Weights of a small GPT-style language model, trained from scratch on English Wikipedia: 964M tokens.
Each number is 128 + 24 x the weight over its row's rms, rounded and kept within 0 to 255. Layers, rows and columns count from 0. Numbers have three digits each. The size before them is the row's rms in percent of the matrix's.

# layer 3 attention value, 896x896, rms 0.0186, rows 235-277, columns 768-831
100:123105149135117130113117088156116131122155155103127132138144086137137143086080122130107110030124080104095135183101130085076139116129139136108150154159130093128113139107174146137143147118124150
100:109121178117146154119136113161141095123114146139141134126116126137141074139153091131072113171117095151104121105103166143122122145123134134085092143200149136118143174221118153102134140146122141
101:128094144118111119066128149130131067191115147107150121120146095120114164125157101114086126175085140126130127148164092165106132158117128098115110130158167125109142111132123135126105117134141106
101:104129138137128107107131141139137109144117200129143139128162160145120129137132144144111118123123130101121115181104133101088111139120135143088104116107161089127108125128147097160121150112132141
101:122148134108121152069159141166139118127061096108124156089114118137159083124187151141109081108152147135137114139085152119150119148105121166122104111179135091116094122158136158153074164145138077
100:120142106143139139133107118144129143142115115141101112112158155101160160107162079086143127112145140127143136134151092100151136136131137137174101122133125087198105119113096122158153135159068138
112:145123096173097121144104119088148145082119108134143131138149109129125099141107150134161086140154150099125120128117101142131143106069154120113169116137147168107127102103154118190116146132165101
100:118078124110142133131112136143113144156161155121133092100120102096132118095136158119082075100065120147141131108129086167155133096105151143138149157131142135119111114110116100146151099104132143
101:140137145095150112134163129131102111153097142126131114138138105120138125145124141134077074172176066128120165130126176137120122102157088132144124122124122158139104139152105113152102144154104109
096:110102124106118148117123103139151137104175121103104213146170114125138135174108120101136147116148157117121115186122149136132121138109134107175109134101189128113108141160181152111126185123168149
102:137116125155150157137124129134082160128120132094119108140127142134135116153133167130144088118168159122121117116122095072114111179090142164162143113139158136157143146141165118138139115127108068
104:145170151175112103081113134172134096134106106131123163124095115123155113158134087140161113108069089133106156101117139165142089132092129120087084129098095121124098131109065089169151101124143125
104:139130163152102137146136107117122058156160139124146126119095140123121120124137094141126110109092124178099132099124146132179186136138169130099122081102098158121167103161119120125166141138128077
109:135159122140095142158111100112100143063136151118106137096124152107152145121140122127134169114161141121141129152125141196146142138126104103122190146126142133127130137123122106131151167138120134
105:144140122159156131118116132160088168123108117126116118164119136179133158145139127133100140087115163116102138137118135106146065146152131112108104113085103119090139127124102142160160125123136141
110:118147162120103110107122148139122157146110118164096109108144142123192119130135135115144141161112133095104156112122156108135072126084129132098137118108126072138156109140132126148151132150081135
104:134108149136134145107102113129112111111139142138124087115129142116129150127109151055137132138123078142129136153155113134132094145102143147094146133105126119101165122145105124130133118114107156
110:083117117104107148184145156152137134095140138126155154116102104155110110121119073179091137129149120120132115139107155120079140157120129132126121161138120138165107164188189141138106159142139127
108:096139147162156151120160087153138142120117134132125163105149138131164134132122116137119145107099116142093135134168119140132109126146107127138128104140132113162115126076158086133163115134174104
101:105104153107166148127151144144153128110114105125136163157153163147127139139155121150085103173138111120163119121116141144168135143152101139133129107117141138123124112143128136104110145090133117
102:121109114154120100137122099119099109129174148149164120163114167160136110124104139110144127081129128156102113150125130153113114101117095134103098165166133142150124107092120137120129147127167135
095:140094164111116106134130184109141141144126133111139140125169127138134118104144127126153131115119141133089124140127154158161160160105096136165117136155117114145168155120098166162155139105137130
100:136117135144147133154093092102156137121142170132101131144185145147149129131172095121165178095136117142097129101155150104060121155107161112129128131199137099127133145156153151127163149151115169
098:129122176116125149132120135139135145157105115112095120084088150097144149077105113204140144135118145145132133063125117148109148175107106119089116122089095100135098127089170119144112126137142126
098:093109131166110142120129137109115124052103103108105116128112121092158130149138173173108072137194128147117125092138140147131130157156098127151153107100129137132117125116116171157134116134125130
101:146138137137115134091114072135131103144110110127113139136117133182094132133175125125078142174160143108145127119102146103129108142109076085165129133134159081100173154145145123131138123154096115
098:123115101146142138138121134103124105147120079127134122166152145122093159112140119086122114137129153155127110146119119157168117117148147114129143110151199103119158161131085117135114137143133070
102:119171132159101093161145132127105143136121112117143133167098115170098113118128153128072152090096107090156087138122081145096109125166130125134149143132101147168178134131131135145094140123138079
103:099142165145124111162124124159087127141131169095147157105127151117135118131102119154118169132129131138104132137167130186110120175162130100147149139109126135149082149131138117107118132093115153
099:127153145091123106145121119128111154158103180147164162145080125135152134150151129164075152118080114105146145107143099119119125118113143132124128153094106138155089123129134136165146152076139138
098:151133151153138124149169099121118171148127157149143131110087126116149096124133130133141173197154125146139107131098137103108115129121108082116138100133184154134111116131126120115148126095181135
101:141142116142151132096120167130141165156144178117129168136151116095146113130123118161149154127068143128110129099106142131103121083157146108146107160154106139143106121075120124118119135133135139
099:117115126106147180113071132102106158139121116154138125142168188124131177125127148161112065105151138136130119122177129113156155146164146166130148107131143144135093122135147138097140114133132124
099:082103125111134094117115136114124113198106140124162142139134125171084092151129147120142125146128122141140092123123172150129133131096118187173118109115151098188134123089141123140107127125117157
099:171102145081133098100136193138154088155148109125106130143140120141095123159092147067124107164155144122168124157155086119127100130102117130128121083110126138122119130120142150156112100144157138
102:124119151138125127146153129160129196147098132162132137098113124143109138132159108113151156107116121108126133116124119077127108124177109125133176097134099149137122122118117132126104187134109103
102:084177128129094111149145121116117083078115143163129104124119127129079117127107099134145146128125126121119141148142073136137114178151118113158119119135128137111096130126093142179115146135120137
099:130115140148149148190131144170097161119136132185117139111131129083129120206151116149110117161105084147192141093112106166105140146100141139109123109144110131108101143137117102153101151159120104
097:117133130136137126099128130131145147142115142106121124122133123143127122126115130135107246172102086124118126165134145133059121080131149114088132141120112140118132136164082120148199130101090206
099:117125150161126143154124110101145117175125158139142117118129066130131168154160118138131147148097099143098129143156110129122126103098132078113116149083143112171133156098117124165144142146110172
097:147109136150120148123129151137134086085167143113090148139102147156123135156107118065147098060139137130143121140156125099167119120123119112100123145126137126131164125148130141060115178123154145
097:115110096121130107143113138139156122156075122133137139172091140082107095128103112144104155115132109137149122094134139168074143125127152158144097127097142117138106102079127210132097111129132161
141:164140121148114094095145159130119138161121115160093119169110145159144153137152108150110168104101161142132115150103062095114114154113104131123136119111118101142168148092110162190098138098149132
# layer 3 attention output (transposed), 896x896, rms 0.021, rows 235-277, columns 768-831
115:158101132122144119086114067104128194205166131131107116158117113096198137111125133133119139156112144145092160131099117119120146144135115122159130118158110092152117138107142128152102137159117113
104:158116100134115146110136123154151100143116153173149144134116101124121097100212101144132157123119132153134108079141151077159154144089115104115053158111113120143118143124150124124113152126146134
111:110105140142135162093143112129112121143115124158107152120134146136103156152133159127136089114088147158115136145184136125122158127143116137148113134124076146158110116118129143133109108125172133
092:161126091151146109130160109113121121131107145110136098113083120121173131124136135125137118090137149085085113152128126145073117160149140110152123110146138115152126073137157128118168176153130142
105:137148118149140168146106117116141116166122059136153099140131144092126116125136086123105099139131152088135146129099111108118161147132133106147120067127118081114124146092112122133121146155136172
101:067158143110076161156123121106136106150160127146130147119157128136128172113166082111093127142167123092129150136067150108099120136130143121099138102075168137132099160138066156120088075125159122
089:127137092148128109173106109140117154111111078120117140147157127143132091122123131147107111140136146165154141101145113170154129092143138155137135143156098165125125128096156096150212138176150121
114:118123140122105122094153116135129089115135106131120144098114144113127146077096130164127098133136098117133115171093117175141114124158133122125171132129176109133160104102105143151133147128107120
108:089143111104118128127153117117111087117127122145143099160122127135152174144137112169119104128143140116140107135110156126127163149104123151073096093136125168162135120096119168128149149075151138
094:117111101153151114111116105136132161095133173160079192127105139117129118168169121113091110125104146136120113129206132110128135136132149123140134150115136117103103131135139160111167132105118157
104:128123106143095158166124112150095155122137069113130103114120154119140138127139115111119176097105106125131154165116133146112141137134126146146134134130095137133083140104112139121186092122132115
114:144120128146093111122148158134174099114135111126121125092095145123121121127142104126142153118112118078144146132142130086127110177145084130088121135102071086129113114111117126149121104084137142
112:133120091169117146092128108134116137083094155106158149119146131142106151137173118107097118110107138159136171083122125117162125113072147137089103121141141126102085117118092146147132080142180135
079:134090129131158131125126159146132126144132136097099130136160138121124129150113152126129159106114140160079131103123152108126127130145079136117110133109156155165138148187129121136100134143144115
107:138158109099108125129098125132083128125112122102119093128111103127097134161114109116142161108147153134146150155109121130132059108154127149099175118144103115150140141125124130114143168094163121
106:119163127120124150150130145083125180120171082132129112130121096135156065086147147172126098136104108098109146147122137097131107098134131110136135081119113114158196106121120138106133111083113144
113:142108140132141150100153110122113122131115146172159086111115136129089115142149116163118125135128107144145131132085129105147094108117150129106131197146148129108114078146136093131109150128150110
104:159130119158146139143133097125136147113137110139128085136131123139142149127127147134143126132152197142158148159129136141087167132164156097133111083122116136144066160120143136114124111126136115
106:138113085187178165134172122116111139137085098059140139135117175136144146164127167112104075117100168159101157090113108108135129137122097131118137102173151133100134144147118111131173115164127139
100:136129084104159109117119129129120100153101110117161144125150126086117109115145132135110122128156123105141117118163105144158118065123144113157139136146101098120170151123095123123136154098141143
106:112103130117128111152128159176148126139116109135119143175107160104107133109051171170162163140120043152130103139127115171117126124141120091155124152164144101115106192088143125140124120172152116
104:155127174109107058092133132150159128143129151107159130153119129087118107057133122115156125134113132133087135179099110130144123136106090146105120098133132151133150091106099137146125098112103128
105:106094139148108185126111091104102127163134120122147098137166168127076108142147082126124128130100157152122130129170170127120115140132160127135119075133115129121095118196177118109127100167107124
097:111115100124121133138151132186127147155100127100071089115139128114150150117106115136143139128096115101107103118103125106141135110131103059103101128082151118142135135126144111146151142159160108
090:104117086145134076105117126124121119129106109089108108124118141100145127104134101156121104122125160116130085106109122124154144126156104113131149053137127158120163153157115133108141108110107144
105:130116112140105125175119112090117088136108158113148078127116135167100114114122132132115102134076170119200140147126165109127100128099089141127170120107124093118117160124145155170119129141137134
108:109110168130128137144151114148140110162124156109150125143138122138123128099184126132139082086123120179106108132132150098088138106096101120114156061111158113144171134111111117096130117142105100
076:180104103148156127148141127099116118110147138142143089186140141122103123161100129128109129126168124123119130159132144145119098123112128139131062093139136127093141103136122104170115141125132124
100:106175162089135135124108114127129142137104126126127121145111120084158072094107143159154137134124102100145130125121109165131107120158107120160100183109110119103090106129126141124102176057104150
086:145138108104117134151093136083141150110169186170186135110120107121172129166118146159096096144104132119157108084093126132127124106125198187142095169098106072114083124130140161156128184098121137
101:184117053135148119168157129123111104132126138156121123127119105088111116146101135170174163101147138130182093165124151072129097115131092115135105143087133132144115112091118137161108086123141168
089:148137127116129154114139125127133112127159113161133101160085134065102118118111141132143127118140128096108148128123173139127128106131131137143107177098101128125085123146142098148092147129143140
102:084102141115124210114134137158144130132111109155110102134113123189148144083130137134146125122098111133156152107129138112148116129120178132151136112134154111143144146123190130101147113135084109
094:125158134128132121081099111128163102171111138159132122125174078149141154090127159134164140141100119148106109137105115141107118123145094121145140136129152110149144106102167130127111106111114110
097:162107175161135112140151152124144108097137114106148122114100121130117121126115160145141133157167182106125128119105130151056116126126173118167101123124097095095137138131147142152115139072118133
070:140102113130153160166131108115115113124155106149112067158130136098127114150142129133201075119114115108128124119135140124113138145134097156151099162127161103081149161148114117139181128121150153
104:072141155139115114181115130107145135118167097116153124142137138119151172156111085151143158097127130094092175100110083144117136149143113145115157149101113132087129105129128091127136148115140115
106:119109108115136110101131126144111148105158109157126202125164105106155112120109097154112168139116115145140155096114128176126146130097168134152108119142146097127110112132170133123125094167142129
084:146146127110116156151133127116150160093133137154141119117132118113120146135105178087126145144092067057150127158164189126110094130135186132098111192114120089134106121148141090143143157106112136
103:186112158103110152164147082090129178160142123172146074115204134140157139150158139157139130100116148145111104129130109131114108114130134107127088139106131110159150154109122139132130125131116163
099:186145099125109143141170132131110150116152115151151106137135154136118127156108111151139144137153166141114124076159122102142139127127107140099111116134118093120149154143135128103122137133130149
100:130095101133091133098093134123105084148127125164123128101132117107098118134130096155100177130083109153136189094147126158135125155141195109139101105133157126156135111130159172130100137118140102
055:185132129115118142137157159117135137143133110165150115150147116100144112132168137129145117108117140099123137145116119088116092152131072168147125159120141122135115118091131123146140115086123133
# layer 3 attention query, 896x896, rms 0.0225, rows 256-319, columns 768-831
151:108127163109125140104146153128141054175125115109126142129116088124121176128133123090133166132129121122162096068126155115121141102169126154136121122124100078163151072077141100121101139156120149
143:122110179101142128106140139137156066146108111081133133138117090122126138123126118087123136117135130116153111062139178107121160106162111152132103128121109102152147069101146095117070139158104166
123:151119082130107133176131093129118125096135129177126145124134164112145149156129112140168108110114124141146118161114081147129096127113116131120128101137125172092114138133097149126133126076176114
113:159108094139121177126142166171161107167141141139134143138115135155145126141156128109154122120160155126212108109120117049116107121152169102128129091127117128125127095136165130094141101123148129
128:114129149114124129160157136132094119101163103149155146105098155093143127102160130108159133110118133144145112108094129139158107087166131142129143096117089143164130118142102105143118145101150142
093:172144152149132115100107116155134116148108136160127137138122145145186123119144087163153106123168112119114172133128112125151131145134188084142104119128088155122123118156085103128123084142083069
096:134159129104122105136115105149118179145099127144137117134127137166116151116112107182128112131148149110150170132130126139128181132175161103159147114117143137096134133126076094158163101127093114
108:139115136130136113145133124114141167148118145132127112171168111141091106152125138142105103130143091129112152153157155127133120153095127137129123178127129117117148164121131122111160119132104121
084:156135133166134131134120066131170176185127091109098140113157106148127111116119127157125112132169126123118132132164164142127148136093116154134110152108150120116137119070152121119126118131100109
096:144129164113109118151151106123140099140105110102095157134119120096131133106162148093119186139122142102173105126101118144118092135142103140124179108135097137154160150113147167135085176133156152
092:136156150100109119102134157104127100130159131153160133118040146144155176152134151087136180184077151123158149119145118127150109170169123105112121154114132134143125146151111129115119120108152104
106:127149148161118145133127157167144112130121122083150091119144131143119107129120115150114102096158147134114155128152102129155174135153133170134155155113188125110071096134134178126128091111142102
098:168136125085116165155117115188147162136111128144087124159121127136158116129118172129153095091126144091096114175176136088139148148189098111107157157106145145148079123119095164106120128147117121
096:112135157151149142109105144124152109179131161107114097124109135139137120128104113110155141114129128153127153151130158130110085143112160145145167129135118129142103155113126078089117115162124153
100:143132133129130128136108141155132119156104153114144104111159130144127112142089139135084134141122070124120145128108145163124092100123128099138126119097152172119092115127105112151150092107079100
107:113111131115137114089125131126119088167145173106119105128065145108095097101118107117117201151157159140169074129148116129136128128139141172121099113116105173131126121129115083165132137129113122
102:124081111118158113191128177139121166068122133147135109153141108154150119105106156121111122114104128120126158160150097118126128118151096154146127111124148137135132141155112131113135118133125143
095:203112060148136124137127114162120127126129118135113122065127154153154115122100160159148106146162126146088083128129141127178118116162114108101099101125102154160110125138115137125144081100110115
101:123120109113112122134108109112091118115121188119149150130125149120116122138142161094111119099170099120090119146099119168146133113220111101138140123130097163136154108117105112164138121115127090
111:119092107150118109149133138129095118156159082137153122162131078172113159140102094140131118147151128130102123162122131138155103103115131144105101118136150206104092149109156103101142104098119120
106:138084135132115084105145151132111136159118096091101120132133122188139187136143169121107117155132101150157123064121116120160127116128132117133107129132167132122126132168153106158108116137100141
099:125138160108129142140126139123134099166111139116136141120060110123095143141116129132163144081118088153105145126123135135103190132147156086104215118077128144149171125102144116123100129097097155
096:108093115109124134086141081136155101135090116074128117128124138141153139139126123120095120118173136191141071106108127104138128156108119114128138122115166091125108108123168108123119126128127164
099:171156149118142128121124123146125162160129112121111111114140090149117125123165122128101170093141144181113120118129116134102145140129118101153131108112120124144141084103141098122099101115110147
099:158122141135133128085113071124105138089153178102100135063065152104120081146132163115163148085136112111140155148124096153114126139147092102177158106082134136092138105137151143143094133133137136
105:175122103142136128145119139088142103146119130140122132101170126112144115119168125150138116180106180124143159138143114137169121138100168136102132165126129134095143126115102134165130129125105091
101:147136112117131138114085111126111150088140145151119114088119090125096178146116115122123128135149126150151127158120108177144121153150108144110127129165124145109105160153111175158141148104120103
099:115111141090121112140109126150209167130151122148137174114140105124105146128064103162129137109142108106124128079104108127156188120156138143069182115102187158153143149130111156155144104142109116
086:101151115104144169138127136111130111173147120115142139131138122122123155165131120123109150082118156113130113126134195136129127122149161131122101163151165143145127119158089110066097124151138155
101:162141107123118081136115158081119123114123122119124085138111121144148154093141150152154139112114113106157111143180091136158106142158147141128150161134173134177118106150124080197136119141111117
099:134136114134119098142103142119138126158149136138134095147137108100104177126144099166079158161143141122121151046118160094125115110082148092068118132153119100124102176121145164138092136110135121
104:115088115125126146129109124125148106120130075149147100159167104114149143135147089150094113150113134121156183145145104117155066130172122132139115154102152132116158126133123150105129155131055160
099:115131109161131092156105151122132137109112148131124136152110127111103138113141148132163150119126155127108118108135118187122176149102082120128084154130122145103153137111105069168115112137133133
107:152138135104110122130142125135200157168130108139154122117155130147107107189118140143121118112167141119164123132097167115099121079126122128146157116107147113100130131145131153077127106123120120
098:113137036097115169123111146105113127122095116131117119098136186129160146136143153111108142130161128154127138117157131150107124121119181102143125139176094143144029170151078137128142128111103132
109:140117127158110107143138116155148126101120121109149156086113127133160133136145119172115100131101152136150126069155167118101127144125132209104153107117141121164081089162137119111151158166114157
100:138128121120110112113145152127080148179168159145104108157129144121088093117171140111115138147121191158110138109148140128097109117103152103139078107138125116101147129149091135102115118143121078
097:109117122150123153092131165117133109103141151096162153104136122081121091156118128108099165098163114132178130121103173121118136082147171081119112109101136073084128128159138117135124133118092145
099:180129108125109157082164093148138131166100113123115150081165152089092171136120156119130158034131130146170100122104161104123156126138140079122159116129121111103137153122117128147117116113150126
103:128142101107091148172118115080129148146112148152168145161152122156175100134150179112126106179143141113140113112127182096131125143098143129120115131123133127154096127131148131096120117132131153
109:110153131114103128161116158170163133134139110145120127188138145097120124098070146121181117112126113132147117124155166074124150093079154135171140138099175133131087081130130161170150116147105139
102:148138129127189138120126194131132148168138129095141143132128120153126151098157171101148139141186098150115114122121158135116130100136104103127112153135090124155144130093145153147093136149166087
098:131088100133120137106129113127116124136170124153113129133130157104151152132131144159079101173148149145170068096066154120137141075116096152134086163166113113119132146083139144092168113124124114
101:129135116151154131140129119106152145153123126125109128109166139172134121120110145108107132092149138158087101130126147126148089133091126139126133111151118106138157139121105131142141113135130145
085:099150121156134149123093178103105093117113128119101115122106104143128107163154136093126125138131087083113120151131152124108098136120118139135118127145135136105101116142131137115162157154173127
093:121126092131134156112134119164082104134129140096158144052122134138096094106145110125135130149146167119113118134136085203146126106146085126099110170190188103108127164112145136149128168118147093
102:113152111112156142124106164100091131141103121137121117137095128130160169114131130131090137111104115130131118092104126101136108150090145061115083106160108158118131141164148078086179140142152128
100:090156139137156161144116115086097106150140116118118106151152130080139126106174118097145174106180144119106102094113189144130123129101130130166113100157123119102131120117124130146121101102157137
108:151109108141146162096136145196133098133161130121130127074107119122158153123149152147137097121195107134153128144162134120125133161134139141111171130117148133127108127122122138116133108129113164
104:132102108105086105117108120130154133100140097115111136144117150095081117146098135112137131128119096108128136120148144110112144101100191132113212125169124096100114135157132125165094128138123130
105:086114115135118172120111136089159162082118107140157155103156128104099146134103182077123145109133146097123127154110102130137116142126113097140104139139111102136114140154099130129123139125132153
105:092117149161145120144134130142094131109092127127141157147154114150144143123117126108130138128114135131150103103164111175125158123139108108139097149152159119115114118152131115136106127125108127
100:121118148131115150116128137142161144190111081103071127168102139188160187143126112124126126154149072152121119147121138080127097127137170132140130130116142131159110085151131113130154115114152136
105:146117100147102091153098125103125131116128135132113116147139131148143144156132104133080121131087109131108192153125102096142127136149109150121114088125142102103182134158092149131143104120114131
104:186121099127149135130147129120136119163109140122132067113117141114157124125181130123115133144139098096135159165103143130098109132116095123130113138132147089119141140096128134093122144149158136
104:085123160155125141108142178085145127109093151117110126156117100136124139125086180121108118165144088118111154134152128118131137152113141132138128114199111143133157109143116107101152153161112123
107:103126149133086153136124103157133081107150133162139153124071207143091135077135137102163148105165168096109090092102148087117126164101172146170135110102149118124100091149129112128148143153158192
092:099121116157182162132117156113104123112151123104106145126156161172121142131146144151103105135121116118096146122142133160133124100083161115102105137149104112126123114137162154124131138120130139
112:152157093146141113167141092130080132124133114127111137128124145163157117138119108154093122123117118109111159173144101126122105127153155157152122131128105130126152132147115126100179131146129120
103:127153155133150170137131134153125091144128105119162112131075112123147113123146142091161148100145112125137113146151166115103140111110160126154139145114090119142128073126162146151082134122145128
103:141116124151114101138115093135145109159139120102082121116111115145070146140109092137150108096135133134107125137130144159123118173119150134026148115128172114125160121122126125118153083146130158
097:094092153103133136144127084179115152139107153121138116135079126130140126137133099147180133101104129125068118154131119185124156097146109168093130125120139158141114130106118160150140111134170082
097:145133132109146129096155136148139118148096085101121144127129137165115134092141154130151098135146153141138086119104135155161126130205129129146146131095134159131076166154105158180131119109163117
094:135176117144131147127135139135133136169170088121163112099118120138141108083137174115162125181131102105120112108147116141124127101134112093152136164142082084122093082147192142131151148126133083
# layer 3 attention key, 896x896, rms 0.0221, rows 256-319, columns 768-831
092:152128125135131153114110155148176176132105143090108084131141105146176137109101136151154093115116100089084139132116152111164124131114084139126114114118162161115136182151152124113126111138139096
088:082137098153050114141131108127155177156129123139182111120166139099142124148146156108103088115120109145113160152115141129114115112101119124132100135098107125097116134144112135151142143118156142
086:141139117106104124087142126114154171131102136132143071184155186163130147109089149156122108132091132124049138113116155110119108141131134107142116113106121082104134175130186104102125138152092131
093:168114122098125111140154094123132129132124091142099124094155137135174149140126103108100114127102158137118132124104096171122118111105063189140132123121134166094123140135121118091155157098142087
118:123098089140102092138171116115118136114124107172152167116146157103104161129131127120139099143110156170146094085101097126166140126146106152097108100161130139142160124124125118098110125100125120
089:109135140108126152151099133134099140164130122127104131172114119138155121107122092133140148128137130116090141166149131118099179128145202147081132087117130102164126127146130128141107144145158153
097:145137131157122145092087133125150154164157160078113089156118093119126085135114091168126150127120140101121138156144123100092119116105166103137150158096074105134089126118104129153144116172134079
095:077142141105178135145108156124158141137136128109178107123076101093120139094113121168142151141154157066127183168146131148113133120132123096147148147106103124116099099138094123152190127170097101
088:085105137078171113155114128172147113130082094133175133106132121088147128102075183120120099148139141134146167137146182151166144129155151166116118138086122149108115115116106122145122113185120121
142:157101115154089122120168132111091124103124107172126189141140189130128107169136132099149137111117097164144096120132088114135075134144083109108114098134132144124156170143143104107119168064132149
092:118171107083113122135136168132160135124132124124151121125125117134113151127123131108122122141111162124118156138114118128187092144085097128160121177126127157119152143187119110112178142076153139
129:116126142113174128122086090161143147142145156111141115148131070080117111107112107139124117106108132131149148087124148140101175131117128138105134163168161120077121108127115136117134107174124121
114:105134095137165149130082131123148158129142130112143120135091023158102112102106163118138139142153139113106167106160158106117138141122155086124145182099121116134105130123147128176087085173095134
091:143113142095163116118075134174142080130123136144142138125076105147127085106100124134208156125103075135094128128123157099080142136111156092153154152096159102121154098124140115137116121170115156
100:130134110126093103124101142114137134080159149092109102120063156126127133152087104124106137086125100108126144156119121102146090170141144131116112138084131111118107132129112146150168149095148132
105:086124134116136096107099117209130078146107128107152143133122099124059148122174125130113137122143077172099070113137136126110128127151119170157086128118108125147155129144142132196112121145132165
108:147119150095153117139117136087114162155116117114096126099119126151158151093125105116082141088141105142123148125120129145137076130111153127128134150145135144113110143162139111125138138159103086
106:136138139152115102121152125109126158117185121144163126150121140156083139117114071117110119149115124134143167145138061096107165174144096149111152121103121176125120167153112094108152143093151115
108:168131136160118105161140117116123127145153129179105125078127113158130155127114151112101120114107161114095157124149089134133101118115111147129167150108139162109118131152099158147121155127119116
098:117109149154149139107109177117151110122145140152151119119107168126087116148100145144090092095123143120139136133110098125078134094132138112120155164099131104138117177173113131128140150107129101
106:081086105130171096146155142131115091121120144108144153148162090112117117176119099173135132111144170107118148145116143160117115130143125115112108128174125107114146121104099144137101142116155108
102:147140120145135137104088114125156113126119126127165156160193079139141074154129116162157126122108109156113141130124145155168118125107126069107121131127151122097123138112104120142101127142108144
106:143121127158086082090120122113083090177174118150142180168164102142131095153160109169116132141108119086125136124089082110087124127106098140127130090151154117165205148077126144106127144127123124
101:132127108146102156091158122130115090127165122110148123181140121130147125147108126146082123131128129159154110170105120093122106117145111087143123134149155102122149127135166091111092137117143114
106:134129112154122122153098099148128127144127128117087139136120138086162146134126148110118098117124077119174134116106082085143087141121131149118118066171171118154109126080145153114135144104124130
105:121141164126140116118108178144099137128110088122147135111139117112114122145119099103122125099122149107144155164127116131119143155177132138146129138163114136080119123117085115119150149150139124
102:126164069135124146124166161116123194085122137131111121127135154133102113142181139155091103102135154117171139148129105111129099120127130159112101102121125127157123107101144093118103109107164107
102:144135134094084142078142122175118154133142162166122132118128148127133156122145157132167086109145136208133114168151137082144148145089078150125212134125144091156139156121132090136160112100103155
107:109125081135146122155113140119118161177141097114143128156145136142144125143121129163185125147162143133120134078123127137116159129100138129111082178135151103128159084140134111144145104139159114
107:083138160093136155148087101141152053095094147097082125158154126141102119127111128145114126096099122089142167133120140115164117121164156120114117135105123112105167110141108155121101135126125168
105:152112115131130125127160142137136122112117155147135119140191128126135132132142144164094108060131136135093160151113108138109112106102123114138122122187136117111118063143084125149106094125114159
111:073111128120127105126113112140106075117122132121170100144142157116122114131130145148147152071140110061168133152141119082142144119120152126132101155150122110109164076093114136094159146110199105
107:162147125172101121125122126128084128149142117126096112104174177077143126131100156154091120119122139132177144142111115108151157127112111130116123117148127102135112090137155104162142123117128130
111:135126094093146163148110117144117164148175118138107081130098098141157114132122128108159095167108130149139093117121131124120124132147140119130138096113137091105140130120131134110099128091164115
103:151118063151109133084133114165137146124161138141128148138142106118112121143130132098111092179125149106087139137138154127118154154085093117154117131144131104081153094100135129087120124143157120
106:129103114116110112121113156156132137120175139146137154153147140118113143107114104133151137106135118122151153140134112109118171112155133140128172114135123099119147120108140099120165112130159144
107:153143091146106141109126088114114132133137149101139114105130127130133122126096146048136149095127157106070115121176142098081096104200100113138107140134096125124136123122158148144120108089113153
104:128109129133089121134137114112138098098120101123096104131134160162141090154128101144132154143145146139124111136126129128147174136105096154099097125124132161156155125114086200092115163117125096
102:175135093182110137112136183122053194197187117147149138166111093157142116154131112109144099169148136139132131100128117130131141135129079119150109130092164112133138179132133120112149128100148142
108:145112132132136084151118149086111173141115159139129141105035135194114078127137145131161121139146122069147135116114148107165132139141118084156135087091167099145119109133128118124097156153053133
111:133116131115110130139133137084145188159139154102111179115148147084119147156140145139158082125140123126186164162105168108119116106180129104120127127144133119122129133130088095135112109167117153
109:137104160132182137122181130126117118107119132123144136166143142150120112116118151075187140126091112116143108077111131101120130114113098081123125055155125125136103128129119150138136137137142095
101:150122124112156130139108148133091118143147140093129137131153135134110124130164163157147114125133126121103108111138115132124118155140065147110128092156149113136093121135125167123186108132141168
109:089120149153121097077149143140102141142107107119082141135084129131171135129113138155143120128131100111109112124106145138061131098080134110166088101109136121144074183140131136131093133164119099
102:145156152116119148135101139139176173147091107109140107091121112129121113073096148122093115140137110109125149096132133105107167134115118136150122146139114125118124112157148097122095136138129159
105:136143137144120080155117128125140098097114100115123170163169136109119129089137162118139127144094160084157100107116118148149126118128091149138104142149151193126133144145149127067129108116133126
108:134136096162138078104114131098126135116116128149107116148130083164114145135148122144121157127105141104147106103099115112116112094088124133154121125123129120129141124157160140110155130151127128
108:148095109150135127153120124151110106166162091127097155094122097129121089170168118107131104146148150129186116107134134159107116116111130130143059121145144170134134108111097127149110122138108110
104:143142132121126111096123093100145127123084119139147147157165130118153085128110150176207099083120147107124138146125115131119146127140146093153158142141140134161171126120130135121155148115185148
118:155124149095087229116120156134138167104141180110166174132094133123126155149101135119120101159108111115146161124150127138134138115119145112157155125047115093153066124149107139122137120152092171
111:141141156114112148151174149112131141141111118129149117071112155140119135135115108118120126157140139099098112120135136158152144097123125143114156136113138156185163122139137106126124151144135108
106:128082122123149141155089158109131155126128144140100170115129143082155133101120167104126089144150153175137085129104150119114132150161098134135157116130139100146144167099161118125128156139136042
106:130090130133112128154143171129132142139171122117141182105070111142073143152131120125147169153175122150154151126138145105104132134144160107143142114171120097115123139161096073168122088153134145
092:148113159189119119128145177106111094112127120127095070109123117132155121133112119150142152164117129096134152106142112138130110134131104109145081144206123110113110128126102134122111143127061113
104:086120147108120150133135065121136139149136130117085111174155094150145075134099084082159133158116092127136162120128115103107126142091143092170163084154141131091134123112116174144103110126140102
099:150148167147112092103131134102166110135099109129122154111104126108135107099127124135132117130143118122090157101124147107128123102099122126168178139139139083093121142113148129155136117160156097
104:132138123133115143083122105119118102163112127140141120112094097169160150123141118099087111142109116142136070098119158162112132115148103106125118162111119165160114112100122127149158110173112181
106:096125108122156143125119142129157137095132104117129140129180153128082109137123129088097164114106101175122195145150101123124140116111147115113135132195157144125125119138095110123139145167163126
103:112132144187134132156156162141130143127105105146136073144102106115107150140110113145083118135096180131129118141129124135099153157140166143116123157151102136108153131148116093120096055131119113
091:107124149109158153098130142121149041155140121112152187122187117112130095140141123107181129105124150164146108090127126164127148122138121158151106137084157171113150096143065123170139127162113149
105:130106138122109158152156155127092110167127132146146148128147174125159130160092108104152159108116100185124186175093128126095120114122106152160140107139099114126133146142087125155112143124095193
101:155067123111129174079091121145108172141143110161097112165164105127146121132113075135116130105129101170181120130155118090129125133097105176094158095166154057144133147128096134135146143110144108
100:144148119107130141115120123142104121113123134110154152135136093106095165168134148163124142119133108111099177125140131122110114124122125073099130124197133134119098123112149115155109112113128161
105:126157145130144105091128112118160123121162133102158127108120137101099107104111167069084108088129138109123119141148115131125141155163113116143122138122090154116160129144104090155106090139105104